{
  "n_kv_head": 4,
  "norm_eps": 1e-06,
  "positions": "rope",
  "rope_fraction": 1.0,
  "qk_norm": true,
  "attn_scale": 0.147,
  "init_std_o": 0.0253,
  "init_std_up": 0.0253,
  "optimizer": "adamw",
  "lr": 0.00238,
  "beta1": 0.9,
  "decay_shape": "linear",
  "batch_tokens": 32768
}
Each number is 128 + 24 x the weight over its row's rms, rounded and kept within 0 to 255. Layers, rows and columns count from 0. Numbers have three digits each. The size before them is the row's rms in percent of the matrix's.

# layer 5 attention value, 256x256, rms 0.0823, rows 0-213, columns 192-255
096:106092129131136106120139141132137126125131116142146114139124154158098130168129100107134113138116156120127130101197124131126164149096105136175149116122157100096141140162131136085146150146144117
093:176157158144183167148105148130081147144143141126158118142109143140160100141143110144138183116130125225079124112073132124136119115143123111106146122140122113123155118086145125138109082127135133
080:106133137139132183096102167114150136188083154137144130111147095135120119157147105145126094138131135135093147132098132177083088129155132100123150119163123158111168123096185122094129127178110154
090:145161128078135135117099130113143143089139102128088133130109086184173100103140155134140111093121124093098155095129165079144116151080088112154123110125133098078116118142097120151133099099125153
092:124130145129101098171149153108127134118120119116137157137109117155098099125119120172150122135106159156170145162141050120145112084089128165109134117145115100124139102143113146132148153150127143
083:113132128079162147138168129154149093098153069107116078123131112092110107116126131086098075145118187130074118163166094129117110076154123153130108123122120167127103078141169133122146107122112157
088:133134117129129164170086139168156176143084108125167100152091139143171157117105177159143092124125166139115123109108091109113131097150099113111110126120088123113140109117094132124128153105144149
078:106095105107145162180141150107137133154109126091125105121123103129104152121145100107147084130135111085114143136179117131119130141120148085127193122154125155137088164137108100077117171099104101
084:146128119132131099165110167139131116157118096131147098115109078187126072134148112112139153099126167157130124119074095158101083117088124123095113124142112130098170104131153123141143153128100181
099:175132158140070106161116130105126128112113105117135150112128106134120159116134086187113148155137126117135113088119179155126148116086160169092078113111160132138154190110168144106158129142121171
089:102169072128124098159129114160146164148097142095133127169150100142148138153133155112187094140143153198128123137138122092157130141103166132122083120091099162117094139105151065162122171111089074
090:140076074148146153085160213123097151123137155131088116118121112092094165096131124104128105076123126108154130111126108120120127111159150131136131124135165090135166137145152153087147107130106120
090:141107130108113131071115096110147123059171113165103114113128140142106148149090105118104138123134149107153081093093076109108141116143111110133150130114123147125121171130139124104121135101138106
094:110111065147115127132172111135146104163124115122148147142111154128160119154158129122113137147101108120105157144184159184134123135106138147171079133118157091155138127169103135154153129156127108
089:122103121137105169127088139117156147110101204155094140127116109116128119163126141089121100155129130108134104104124128101144133146117094107114100126138159145157126164140110108154124120122125173
087:080173130126137114091181094143090099124131147114100156155136119136145082147151119109142141162135121055127164132167126096133123164126107147135110158125138102165137144128093129138127086134165136
093:102161111108093151156142124126123100125102117086124154160121121136136105119120149087094125128127104105120154112144092125140150149112127102083099137162136121136106152157112110187157166140135130
090:173125102121122119132109124116132040098128125191136194129118142111123121096124110116162150127131143122181097097131142124135178137146183144123110122142157133102113131138107152142125142125108124
088:131094110094137124127063136098186104115112094116137124068099095131078106098150117188119104157120158125077126147152171115124100108105107104132137121149154153124121127137146147149150164106116132
097:152120145092138148156113161152151107069137104102166116117142124128145110117135138171136149146139129162132110140080089137152136102165130111093142136141070148146108106121094125133135131103131141
094:134154162141108097167144125142132131126083138085164114127160122149156143133058165168132141104131116143156144132142160113139157150149109101147145139112080144084120135147120091132141120118102124
092:124134087095136116110116132112109117142114095108160098095098096151159141109168121138133116104135149174115120098092145109165141113103114094097120138112097120148150156101121161112119123145136116
087:097144141131130104161172115131131109116101123172137132139117133147159104125080195108129153108126188113163168138141149104167148126119135138120144155092118134114136103171125080125141119153137162
092:130115135085137108104136138108128064129142132188122180121144114123056135150181112100130157124133125139153138132213144147138135127166143117135085125108141111129124161152148122113141158086139131
089:072113147112096114114142138059134153096114157114116130128138136108113195111122137130101061110129142141123105143181182114148163156114140100118132137117168153150123179114117130101102135122120106
087:083123112140127141119103130161136128136172182130154133105128121132129157115126127101107191136133142126113146143143160134131119125129104116100185124134111141185107185116141090152126095162137106
089:131144149109139094104162117124105137120108133122106148123154137148086083117126132106099107134111150131142139151164120113164149127163152122122098122110174130138135115168140141181145103127140104
083:138121108106179144144153176116138129114127070155113137126138112167100116115133092147120135109139129162171098087141116162162121121127140166089110109155132107110148159142146117126152145150152129
094:118116070132090144124153115148159162180140147090139129131154133113109141132146142076136086069142114148092112156105114147081144154153117106102095132125117143114121150097158109119122166123099057
083:121151139127131125125176153147098131137114168180157162171101106130111166143111134136115113113133179088162137088128138135164126148130119097115106128129120171125154156178084103148094183140129149
088:178134085124125135078132102142156149148169159121107121148112120178135112112162116123116045144145153056122137124142150116133129153078152107099115142182141147113138202106091151159111126097147141
089:125140093085140162130103135107127161094152099083143115096097133141143140118139147138096146167130106141110117105140120154170157143131109116119123144144106144174134116147080142168137080145148158
079:126183128130136096154089125121116126083109142103178156126117137146119165083134163131139097103111108133164128144115161064123169141127154146135163140106155108125136135076139169140117099160123129
090:130176162139115123130149102068102074151117110088110123087123131139141136101114151136106140100130124163143154140108130147140132109144159130091141143136100121139107089129129144152106108127115136
096:081093109160112138108098152102165164147125164142118109130103122090133123113184063153110064162109161091109108118160170148127095130118170099130093113163142141134153151148120123135141158148136140
078:088148139124117095092139103173108126108167144111113088131123144160127143115130175112119140111146127076141160103083120100125134139117170108123115117141104124142143120159132126161108119116130125
088:133161075132138119124151113126144129095135108097084158114169150107135116127140107099128118171118108160144137090125079134078129136077133146094080128133150083100135125103139132146133146137153154
092:085141050133161137130118165106143183088132168141122111149091109124125143137182136134086110100124141149103134105132152125160102109128151108124194122119114142125154162135145120136164136144147127
082:147127134111125125099076107149160159156138163163124140125092133133129129130108128103112113202128138118143158119074130133149108143149133066129142129155125185146153121098081124118101155119141154
088:203141171125089142090100129105140126069112130122139170096113115152112094135140137146121083170138153076096113153122118125138115112144073074153108128139124158133144111124129168169139127124138142
084:116105112123108122121118178173143121147101101097135109146119145112122131118093144104136140149105118128113125139124048150122094096160115146126143128121105152173152064106122148097112117124120107
084:099146164091147094130142103107071171080128116089121093120122124100161167088125120131120157140143156096122111114160145116147096137138094116145161118146141148135170131129170139157130102125130104
083:140130198128104121127134144132127142106142118067148138112153137152111138122116106082132162093121130132122133099104133121090107160131134108140124106119135103127118144131150131148161134132134136
093:182112186132176153134114153130104146124137090095100104103122138125122150124119173129109093135118136110127145133086148121127146121120150118114132132134111105145147118115103158122126162141143186
091:096116096075115089134097103124162095111119121124121146124137104159110153102143079091143095124128106116146103114140094142111115124150177116136202130141123163135105162078121118096126161103107107
090:120168162112130148109133130126109163079143117171118128129158102150131128093127145132122139137141109112133129147111141145098097142134105117078124119138131133116112141119128117171151122154090172
083:105083078145142188064095133081151151134157130099116103127130148112108140163141117110095111165107116110087131110143116122075111153142134089147130140155144090145103103121157122119126153104142082
084:073126081142127135126155159176159123063116141193149115154145086146127098131107155124113167129116171150119128131111076142113139103166117146134152135068041147144146094126119095145121139118148126
090:143146167105105110116141110093051116154099119126145152097140159123137185096113105146120123160139155158153124169165153093154119149091093119122156127108099135150136146129152138121087107137117109
089:118116113139138153126106094131144093131144091086092150117127136136127107135181109092132130135122160127094117128092114110071123160106135145111104143128116083155109106101162153146135160137122103
087:166101138111120117097118170112131074098131067127099141089134127122115187106133074164126175113113075167140130123137146120128152111094164154114098115113162083122147127147154167083120141107134135
092:110095185168109148130145143104103134156099128114149124161149157127103155136100198095107155098105082132124131183164110123120138136156138123139197121091132120119093056115131121098102135134100098
084:096112119143131142137125129084124127185094141150135125057107130119122156140164115150135096129143140141119108094101114120142129119147180116125115125153135154159126145103156126106106146124128111
084:140161130108112100130117156102132112111133113121129208130132155127113122088108108123127192130119127177143129120082090112141124119148088137112161103115121135127140134151141139136146148150116141
085:150171146108110193145072141140185160119110113099145167073134122146130114128131136125095107150137128149104084092065138130121147139109144114100105109135106145126148173083160126148135126160129152
094:108128116146116153119120122134115154131113111121109112166184125131140115127118094106145154103148089133159113141107106151071094125147179149142136116119092124164109092128143084091131127145112098
093:115069105121149123111109144132122069159160120134120136151102159109125103135143149126165153128127151132130114147110086130125133092152123140156170160135168078140133092147085137102086135098136117
081:107123085116115089155108119111160124125141074134170162133139140112109172132127126122140169132139106160123141145137142121090168116174127138125136122123145110114091154170129187113128155113087093
084:138122171128129146168185194141133166102131128082157141128120126140089146144077196149131112124116140155116102140104094135175144105122124138106130112102140113092132098104135139120130147167101141
084:131121132098103137112132130146124115114130153115150146137134112114090170177159119115116122119154072097114118133109132094116142119157116110128088142129101155126141150110065144106101169144137153
091:125126098111172144171134185162169180140112115095109100141140112102083107127104129113136087108135150190089110144129129130118131121120129129087122117121143157097156112117150116100088129146115141
098:121132093127149143140114071168131108115154162128124108152142162156150088123096180079153122116122151111115159133116095147107098163168127132141177155120121115119110070143101121191105113110134113
088:155109084158107132107109120094116120135172171130114144124119152108167159115163108144140136097126119090123147138162158122104147165110177079131094122149137141118112186136114102161140132095133129
088:090132113155142133160091131083150120125082141157118167125160123123105128139131136178116098114129125038139134149151158088114145129148150130169102142136133104105103108144169147120140153111140130
083:117139090172125165124119120105121107172117151153090100098133098121095147144165172086148116113115129176088185126158100138101115102118161118156131130137130179123119157070136120101125098081120158
085:120132153152132116145112102138118152137097127171131164106104113150089154100102120123139160159137190172147103147162115122109109143089114140130133136149141094160114169132135098131111119083126135
083:090143120200135132119145135142124134113093107179076118120094097132113082116165155151145141068138131150086173107144112156121122134141159127142134141148178108069078154125157145116134115142118174
099:154160106083114129114139091114079132160150128132137146127109146174173104145152119074115126149114178086117109098119129157125156125113121139126111134118122140138095119143132137175157100116130160
082:131136099113139104111152114165155138115102124146141122169150148093128155155111129113098086127122120135137118115091136137120091079124120146127148145106094151117075136089127150081127134147137170
088:127146150126101109101195125103094122153149120165139128173119145105074133176179166130121165121123112117140122135184172134068123143134125125134162125111157133120114097116146136123102108153104107
076:135147087183110175123138073117106137136135125171145158128106105117141134119132137055094139086127150117099127082135123138124065096151113140160127131116083106160099096129147109148129116101147156
077:097147153080158116109126107107153144170138150174118118174160135143085141162139155147093105123142086118150154175109118126092106145124143144143123145130132095114127135130133108106133108096115104
090:147132145133166132161149127091166168111116097086149096145123132159164122142096152125165130148161163112132108128132115122134122137151102149109122133118079154139152115123169090122141111096147143
078:136154107121157171151107081134112127105107187117137195137105117136162109156136148110109161116119132096116146125095103150124115124083112088139107132118140152121086096180173121139116086110137153
084:146103147091145147106127093101105098136148128129140104119155155167151111148141161091152153126118126123136073165124172132131148128144142117122174128120164127124092094155156142147101090101108122
087:159153155158112146149103147160118109127137076197139183084148098116112112142119133145133186096108153151134116116145090130114129115093101142139102117117135105166139110103100109164176165125126153
074:158149135141148174150164115101085109148171141149170116149138131097123161139135174165108120163147170142130115142131123155094147124106128109099134119095121124126146151116170121108146105124103112
079:095087119073159121118096152098109165161103125171110138112146162146133127118159072103119125141101090095147151150141108100110139171087089113160109126098095120111143110126114110155159114120122130
081:115147143185109139141102159161144141155108094191132168142112095143098099123119124150096136113111123157105166133123101126074101121109101158153111125147157085114089115117110130115108129076115151
076:155115144140116158135134141106159086061171140127119147132136156147152167133127150136141135201115107136173116093110103108196145110123083098125144117099111200098085138132114104101158115140124135
088:108089120128146098109121118113190161149132143138095096147101106108132138126127138052121107093134116127146106133165115113136108101140092170157121138124115117136126093071127092133117107114099103
078:122083114112151138129116126150128141112112077133150123091127116134130103171129135134168121153105128034147118109130115136129144119108092103135088122154171098131136158162108136107125103147144140
083:123169105072133129110122112097117141100093126131129178152118193144147107182148145121098117168106127090118090147141105113140143106090111135113113134147112145108126131145095156164165086110113122
081:126158141119144128138120154140169134141100141134122183086134130094125121152127116149141109152143143122126118145168103133112098094135096109115111143118122108132154095150110122140123138113125134
082:089103095146098156105135131152172160122131163131141079140141128136141086098123124154135089150151132130115128092164103105133129109175141123124132132095106142096119157122167084117119129114144140
082:110112127115157122155107149133140097113136134089114123179146135102139145137160132133150080136146138076113166132101100117122124144147149155117096128132123153161115119121134126101123154148144116
076:140078111144134121123137149179144149084120107134121116166090093113117093104138132126129104078137150091092159102123118135121120116172121172149172143148104155114103129117124105096112165162151159
083:134127175090135115085124136134196144130186147151132080146113114156087162113135127081129145120142123159148146164103133155117114138135144119150173104100112156108138100124109112147122133136133130
081:176115124112167112125144103122137135097158080164110114135127088134078106166149087096134174122133126140117112118070101128151120090107143136116109127157163098137121124093114144114077147167112143
084:150169117131118109103109134186123103099141148089091092103131149121147147116142128141164116149128127087107157122122076148169144112175140111119114116151138123123139140132140133117119123119127159
082:185121176095171118154102126111115144128164163121126192135134130124125099072098121098135136086119178143118143108103150152143110094125097143140110118074121164145142140132137111124142165157138140
099:157118084156136154109101156170102149134109107136111144118116136161162090114135121099121160127102142106133121093149114120125169128086111110161155137119146143097095115094120160136151116109117163
085:122105115127151146136148169095104131088117126106135104141124144080161098170140137143136119160130170117099104102087140115117168115157142123112141128113141133123147127126115106146142164143111096
078:140123124120101104135128063111140140137109119132116173102096096097143075091157129160146107107110139109156137100125131153122151115127136111095142121160175159127127156196115143136130130164157179
082:124142130129144141113093102092132127113138160165136120108083124100097140090108099129088129097130125122141095132145146129116113110131097130134098122154157163135111126149181090147086148158105110
087:153144062085146156146176062111087127099122149140164117128105139152176138118153131100124135136108152108104136090096143155120147125101090120142110125099102149150102151124112123190113163137130139
075:096098148058151099124112155119126120109076140126113094138157116114119135091110079087104084111129100151160137169114139123137121146110108109104113138155136142095111162151115129146142186158134115
082:140108103121152140104119133176132119116123200083121085163089130088127127156137153143131107160134112109116145160088110115137167108215157102123140126146108113120137086126137135128161139126131133
079:145107135175173127120112145123096112135101154089127150079078151089102190140130163110123137165118149089130122121162103098122173133105133139146138138113133151108108133097138159115110099083136107
078:108144158124161163138099106109134165183091095088124117140138143140134123147114126154110086133128097146129120086115145111080128153086088161125124138130112127143101122079179130094143109133117140
081:118130154148155076119142153198125116109111086116109137149179146139135111160116103158131118095122121096153118150094112149154143157132139129144112137129123128098151109136117166118155120090138123
077:126136076113124135111170081140131163101157119155139070154099152124098124164149119112127072142147156115132138089115118131139112124199131140118152146148114185115087129117104168148131125142159166
081:108122143123171115112152116117153100126163067138114126114122125095094117098048157066107107104118132102129119121108149099159091089161116151132117131148094134099153099090135093134144117125144127
088:134152111107147085116155114108123138133169130147193122199119105101119099130138144152123168080117140102153122155085116121092146113125094162107149123135120154100149125125107091150120146153115120
085:142111090133125145108117110123113174169092106205133115133131140142142166158151105166129106163123099150141167111120111105066116126094123157155112111149100151141110102068084141144142094119130171
092:149112138135117139147116160152100094125116114109148128103158162140102108098133136119127095216113152096141108122152120122188143159132125117148101141098128092134100133121117129118153119140131094
077:150102127125084156126169118101181125171113089132110148123130081167094140127126152099159135076139137153124124080165111150101123129104076132125137125074136146130163154077130112169104177127121132
080:117137116156106116123184122152114160149123148112162094162142152129161178143143117164133158157101130090114135104174158138098131083164104135151136126122118167125111090162114133105153097134100131
089:143158091148096128176129074172122107108167116092129113104151103174156136131136123080170132126121106133138120133176124172168109122123114118153129139096173120162098144188102151115092134122114096
083:138147121141097129119168178145123110127153120097149098191115140111132132141137126155142152100134169137099102113128137140110111113174147131117144124097093137104136095120131148137121150138127164
077:162116144167145106101117104171123105150119142085128086133126138086157081124162048059095118112119112101108102137179109120163093114139130130132125132138110144092156100151145124137152114141134135
078:137096093191126130092189143168125135151123166135172098149145130126118182138123115121118149063127148132124113113134143130134098101128106134132133130112084141087105145141136136095114135141122145
081:118138071142115145069104085132149166126119091108133100145133128088126082139147100123129051146121094154115110103129113131112100140125159096100125144148103119100086134089152140111160090122136145
082:121116136082102136120166089100157119179121164097134115086154124107136196113139154090148097157131142110137093152099128134130151131117120121102141122109131094151104149096133100119103171107108087
079:157148148147112127095151127083182146076164123118100127116105086157133151133107172118150158112138122116143126108125080104153164152094100125145169134105130188170126145145133149113110138119129153
077:109156155160063091134121104124104114133157108144129154170138123151100141124122162121143145119125124166125160157132112163137093122132155122140164134105185142105098122156148118111111094117165121
076:077124127134143148138109167159132124117110081059120104086189138157152134150124133134179134171109116104135146125127119101120129141139161127133133113147125106129181102111124139123169117107155122
078:128115138116164122127103176118198146101105110153113145135127126141127128137175125175141108135138098133156113122111079087108089112071095138135123140113113180144127140170161153096143107143145145
073:125143112136164148196059120166066108100116141105129127091083150139134092092093072174089095133112127122171133144113135149180128151158121114115119128148149082160120154135128145136191106140119168
086:103164166092116105156089102112101117119105146129090137124126164149105074114158187115145105162123079086126130123138106057161129164119117136141170144147140134106129134111149137126128123136137132
079:123124175090178115129139158166092107112126127126124161102143141165085150128143101154127155166122102104137124173118135121135164165091113105110136125133176075093124143158103125162138124119138085
088:188132106126089156116067102067148106097094122119137179111139143141150112091136095150112121173126142122155125110154140064123121113118111101115120139100093133162121136103176116128127087073133145
095:088090169130148129121067173120153127122075109082115139123162141115123153123113133180120133139133065124141132156121157099123150160104167105121116119128136108132173103145133126094139125143143079
091:110142110183102168118124123129091155136118098203152104134098100114111089177182104108110141071124104152135119111176146169069102108098158151168158123121165135124140106095085102163118119165121152
080:104161173147135159146092151151111102154123109110109141114144149143108136088073128193119088190145089176183158102133115120147130137097147098123135135118165097109166173109154134127173134170121111
081:135163137120085064103113117160156159108129115114128069136124120140134185084111135132111123160129173142129144096116135143129133142169138131118086112135154098146120122120180132113142084069118081
080:136128162118132124099149113120107094107109109152134174136113147101116121133126103152098107106114133128111133107080150123128145144096128109111158127116109130137131154085134163155136156128117099
076:116135103095076098129098145065162134118144129155131085138144151151155108144131085134115087176117132111124125103127096091188120167174185119120119122140107176157134135133122140115134096127114173
124:105136140153099175113091125143135130129093115107114094122140104115148126119094119140134138139141111124118096153084151136135141112092141152113135143120119166172118108085174154149101137145115164
135:140134119109137135121121173123175103119092081128173175116128134108103145102116144121125161133102095068124101120123114116133124137106098130120121127109125126120142120109142134070147074140155186
125:165123132083173098117142125121105157102176125131071125133131112146138170129113139142146134130149127158146196135133124155125168190139074111103106128105155141143109132143114117131131129109088111
126:078129155132139125125123135131144132109073144160133125112119126144102134141098101120115083133158138118156139116106127112141106162136138137107127134120100189131137160112101110111171152130143149
118:120110109105125129108135105148079086150118118127128122159126164118095062154104132083107103128107166127160089129136159118129125139143129129137124120143174109111173130155137122149136146153148104
135:124127123101157079122100144167112128103118098136112116137128150115169144129161065092100130119139133138108154155127117148144110128125137125172112133144114114111118113147151160146145096095107126
147:169120124147163109179130115108153154140079113174141128192137136127139132180196105109149120177135158134119144129124128117082120077138143134147136125118147116139120156138123120095131150153171143
108:117177126133131154108113154108145107121105096123145135128126151126164133103131133139135111143152108140081187171135123090127108108122166109150114123132109090138126093120139104159104113132131131
126:103099113153114124115076130107126153073077119107123135141108172089115145133133095114100116091113117101114125135120142107138163160112088092104106137134133135112142151096131152146117120148123084
124:121134146145157162132127127092160124133123132123145129124121131124115152092074149159121121160146104092120135124157119085159169155113148107074114119123112160092125170067125100100112148144148155
131:131117181125122101144118154163122089132171117126133148152120128125160065112171154127132131096123091175147123136162100139153123090118100131147123105119122164129139127177098120133123113139119145
131:129130137126087110174127104087113125099162149156123105126096124131122108133118122120146180109140133130141119153151168140146149143126182107109137132153117066177138132137147151157085148081104089
133:124146136161167167128133106149129172132131145133127113075106115160167117147089142065099110144134102139123092124140104140129123117129100141124106153124101191135107138112164160127105098111137148
126:141100130130128149089130175167139125104153122148153158096129121104069104147101147159127107122124129114164119127077126144100148146156163164159126098137156114142166112137136146111153137145103143
121:071137138132122129134087135071123078130121107140149151147117154151162135054139139186142173164127046116104108132129112108172155106085147131108179133146131132107103147133142128145115107138152157
128:176079163165133117072101153187127131147124092132115128059153130137102132169122129138132091163139151114116172141148140130108170136127103121102152116109146147132130133091097076106133137127110108
129:148141123116161131087149135132115079133133090151095113167141167135139114096129141126152101118141123144101151158158109098133141130123201114131124135136147126109128103154142112135142137161146109
137:073106092146109092112131109096137149118123115124131086135120137132143147144139165121143119179146169146119173135097126190108176147126112150128149116117161117110095140112132129121097119118141105
142:117116133080088112107146146107135139121157149143125077127136101116079170134096119097150144108135143126149088117138123122117130154173156127134125123137153108146133142104148098105143116128117142
134:155136114100166149112105131097148124131146133120139142142115161156168164099124174169147147166130127108138140148101152144118147164118130133137126132103083143129111113176111108133117143182140130
136:170157142117143107135108123115091161126098115156111104152118143148143150122135137128137107159139140142126161155145154128106143149128130149153104129110159137176119110086121130173135122147127138
142:167172099117146132104168127122111116163147177103168147152140112126164143054083166151113146119129145119140124118154106099107137108114080114106134149101146123111107122151157111119128107111145146
129:186130159100164129127130114149099132122163180151123173111161093127117127125103130097110120138128107153135103118144135122109137126108113083102115123127111100123114133139091140112167107112094152
131:106116184118119161121090093108125132132104123103131133149137098164136079156173119126125054096126152122134158141094127096171099101112098123143173131147112124177124136130120131167122125147150162
132:131108115138149154178108140134143139111118121145143170157116126186092107158119188133130119158120135122186148147111156129095162135119122134169161123163175122152116125117080110095141076159180151
133:113110132102113133129134152148126136167128139126144123136116141080164161175139118154149157111117124124153110133105112138134120076097105146134141128128142145124140129170112141136127146138115133
124:161148106088133123137071109120117149091114106148123172172103172128113131150153088116125123138121132127101135118124119057143120100153155128115093131161108127128137119161126118121131166130131112
123:137163105126121104170159130124125141087118129071153159174115119137099130115140107100101137093128140128136117112110151134094117133156110180119115131122112113150152102154085162132146135109117115
135:114149123168123131096134127096142132104104104104110128193086123116134117117123140149109112114125107091115136139159077085102112108102134169132071122125146137124118129085127133132124080139140148
123:120111126103094139136118100176137151199115111103134092126120091155123117148129089087117127054114110147131142160071119158105102107094064133121148145119135155150137111138133166142121134134117131
130:083170124150151124150143140155131128096121148119144099132137093133133098140117116150140117153136136164135156111113157105126129096127121174134185126170131118154149172121135122107164127138118126
131:077126122102129138170120126109103135102186139132111161156106115112104121160134154158099146117121091160151147096095135122144140133174126139156190115152158129142113132158093120139125156127136132
134:150136073129134146168108164106113149123154100088126155150072140121130145152124173131094131124109130119125108111119108099132134075124124077139103128145125144135123097133173140078092103140158154
121:131124132159108137124145141127131106130112097094156117099172123101127146136130101096133095152145158086140110109094158137057144134109120133105141122114128104112126129123152093106112143143113107
121:141165158107129092120127106146137157096105200108122129144124114117174135138115086082126136105142123155104119126121138105143152122120134139141089119152078114127135146132144114167133125113114112
122:087128137108096164108068126142117098098124107132128126166174124104126121132143080129115123096122122127133172149114122091127115103107120146090123120125133118138127126166103134147124144144106087
132:120080176123134127125118114135107123134143125116135131101131136125082088143143131077103113104113130134120137103110105109137095154105110115123118128113124179114135151104146166123123141157098121
143:124165100166155140150139155145129114145066119106168129144115134125136126114099128127094085141152107102144144135097151125109152070117155132145100127156113150097129105120138112095116115172099122
140:173131164131082150114138155116132146157151105125126107146157088138093150160133136146138097105127129120147137101095104099085124073093146135126152121153088128160110095110110109093117152158156175
132:127109155100141156087120102126123140176138110126138159119157179101111111150118083109126120133108103121119098164144089100111096174135155130136108134099114131102117135149114144164151146157136080
134:064113146169120162117155163123145096132172093116138150091133116126126137119105166127147130150139101099115137118100101079103117140122074146160195125175106157072075116119128077141099113108150120
125:111127103124162107124164126157124125131163150193143127143122118137078135132100132143149158112122140121153118126139149136154112091150159105110096123090140171128155161151148138097162155156095135
119:095115146117108119160127146158133106164170130136149174178162116156111071182178165114129162156112131131139157140110139119126121114136130158161159142103104141157129107162070114144117135151122124
143:125134137173101143161150147093155144105129101134149151140127143152135121151137168151162127141116140100134124135149099100090135120132118130134125116111143095117095128129119130102098114108179164
129:151110137099108110120149148128134164171133115143102089143149121140115130149181141115139146101141128171133150091134107168141105087114119127127077134100130199097108136130062096132151175151124141
113:143122166129164124129107115096142132134138145144112129145125109139168106122115178178109144157151132140144104132157103076163175122108144104101149115125102146128124165135116101101127158164140149
106:140129098103117088090154124139097102183104153139156152152141123097151138125118078123151139123117131148141086132128122162139129132159148165173089136108137126168160118126129146172193161176122123
139:125149089118081117128115135117123144142137155115137149150122125115118123145124131173073153121117152129123106095129113114148130124153110149127136130121134126124148150118114146080140157117158101
121:157098147187132142127114123086108157113119127113111121114139126119105158092163105118130104158110138118154154103147155077112097145090163149133092133159099135162074141085098128149123126097114128
139:138080190121152119098121164146116069078135106145153126090099105107109161093126142175137130143147127156154136120145140102155146159109179137098178123145121142174153121127164132135166097134107144
129:166110148172137150126166154139096123134139101094091120101118116100160122136127132149149149105126193116126150106138117155144150122128097148117148131122156100120108106145126127128119131097124098
128:131134158135164149145154110146163133143149170104097121107135107155105072159159154090120131143137101144100127096124150150148106112153132149158139104113076123098116140148093095119124129171132172
118:142157166071132092123134070117076081175127193159105106144146116133139099128118099151159153133116133149165097177175107124106126133111148142129185137100138094148132136142156150168165120130116095
126:120115096083107161142124133144121123128179142099137161118136134096092135136164164148128137121115161117144171132138132161090110155197093094165170128122123154137145124179125101120121145112139075
127:103141153160164167146144133109140126131145122143095163142133120138153129125137112148175127167128096132126144126132105064144094128133103137135166133119088118080081119134145107119166097121155158
121:070137140147052132109131176136166123083146107124143094127146113090152124185101128137160118130146137134131131131104143109071111158151159192132154124167115123176110120140163101165134149119136140
128:133123096155146165172143115128142158112119116095132160144141134166099134114120102117126105116132153072138146117103150099133148108117127129109135143109094184135092120101123099119130158152150129
133:141137165133120152156100084141095095110135102124154145135117145155137133113134128154125121106119125123151123130094140099130153098103157089123098127077091167162133100161075167171099177150104108
116:099105101140142160144123108116161124097162193084137145131176145130131137145111154090135099107153142137120156143156191119090154143145170103109127113150106103097138127127111125134134138143157101
134:152127138119156112113131135142111119179131088163120137107158114180122099110163126122133091173124135139107175131117116100162133142100108126148134116157164118087129146094124108106149116109121149
116:124156119129136116123123134169166136110087116157136075149141113078145110161128118126172117107133155145111112099166126126116145044090174124118119109155143108137141152156112106107144147117129180
136:149135141128105122096124144130138133125120135106143162098168130106143122177090079072149099088117123112115089120123125104143129117134107122167135135131115058104149101094123071121153116134149145
135:136126135146169118160112117125097121148124134124093140088159121151166064163142141099157094139141164157140168154174137142152153153096083080142124124138127120122130107110113109155129093099096120
134:163144083133139131108151177127148135127155129175107103091120100137113129102073159149143179082118129147099116129158103166116162121124149132111073121135168125121144135081084115102186129114128141
084:131142107089147105127126133115167144123094159133128144201096132138134092139115054142118108150119150126153116119129180124117143120123193117114123135145126119118111087159109141139141161140136140
096:127085133100177140083097173117111107111103147146091135114125148139142169116171133121119166113136150092138144124193070126150155157096106110117124130095146105097142148131126105088130165152108110
100:127156177138127118094083103104101114122101130087099132133113110127103083153125157115110145114131101170105128099175098084118152149140096145139131118141172091109127166133121154125121106123106099
095:126120122142119087211121095167096134108111126146093136150147137059125144142111139123155116103102116147136145161113142141123145119187145114106121129112148111109110119136153159137127100084102114
094:173140144127115130098132112114127123112131135124147138166131125150121127139145136113133098117144155057153156127129116144125157173089141131114121153146122151124125211209093174140159143141127131
094:100061163183166144104118143114116151138158132137121093137171138136151154129130139098122107121110103169123133164181064114108155124135130106122147141099169122127114127175161103123133100163112111
098:143153118111133091125126079145106097121102105156153176146135146116135111144113153123129177137125102182148117124067134141125138060094108168103095139140108146120099102086113144145117152160105148
094:133142084135135120108111198117079109153127126120159142143136138156115126080096137116122135127117106102094129104157111140154124121102165168164141122112164114128139170122095141167128110161133086
096:155105121108137128159144120171143120131120131176124138167101123155133102118140131138124120140143119124194108090161139143116087166117143046121077142123110115137156125174149115106118134123186156
102:111152137120119143157095117106126117112068062097183120115111145093146131088080112150121158117135130133138137174080112134116085056182118158096110141138079153181126092077160124141136113142129167
095:158125141135144140099163131183105115130151196127119111150136144096116129211120140098122127161116127124101108135146116108127150131133099087132139147149164080122139169122169130122101153102132132
091:153119126142155104153132113127122129164161147199088143128144127081135134132111124120166138130125135182145135092111160136158095138140133120101114120125104183123122168106123121087130165107139125
089:143112180124161106120131100142159135137147115176119151161154115124170125158132186152166113131139113127119118100124125127102139168112162137121112112103114148141097158096138149156116131151117143
093:108144114206134130117087068109139141126091148152129109121108131099108138107136123109115145104114123111142097113125117100123105125168098129142127149110128122128133142122136095129148124137141102
091:097130133107136136136115157107095086112109127090116144154124119125159084114088162046100127145135200123131133142113074108207145097147130144107107124144106185174133151059087130147143110143107117
083:139159179128108136138187122117137155115114130104170123110136116099161158126111109145125127126136142107134109177038098137109131128161089151126120136150170092094130113072149175117130112114120148
086:090135102085076140073140115154134114119157138104090117085146127127114156106171112091148124098121083144135121137167165142159131173107103117121095139113114130123119160191129118097134122113149120
102:120153167124142176054118108140167128110075142135128160146148103122113073146153133128114156077147138147119100118140155111123096154108116111106076138122094145170157090097118132127122112082114135
093:163091138137137118156095114123170129113131133126134110139133133131103163115151134118131112131107114193135100119123108152117128123144107129109156115084127149099132124115180124127129094151100115
087:159123143129121140091138105153126107141133139119121146154154126114155127107152098135126062117105098157107091068119123120142107104132136108151083114115143104143105124176142133138112164141128122
086:135108126115103103137098168124143132150171154132148144133133146168150174151150140139126134106147119110122172121126117131102166163060131171130151125143150114099130177121081106107122150107100103
096:125098109116123150176137116184144112136163137150095166142117118115089070152159133143137119140140128070126138117127145149132124150173146092150123136092085123148105086134134088129094079125137118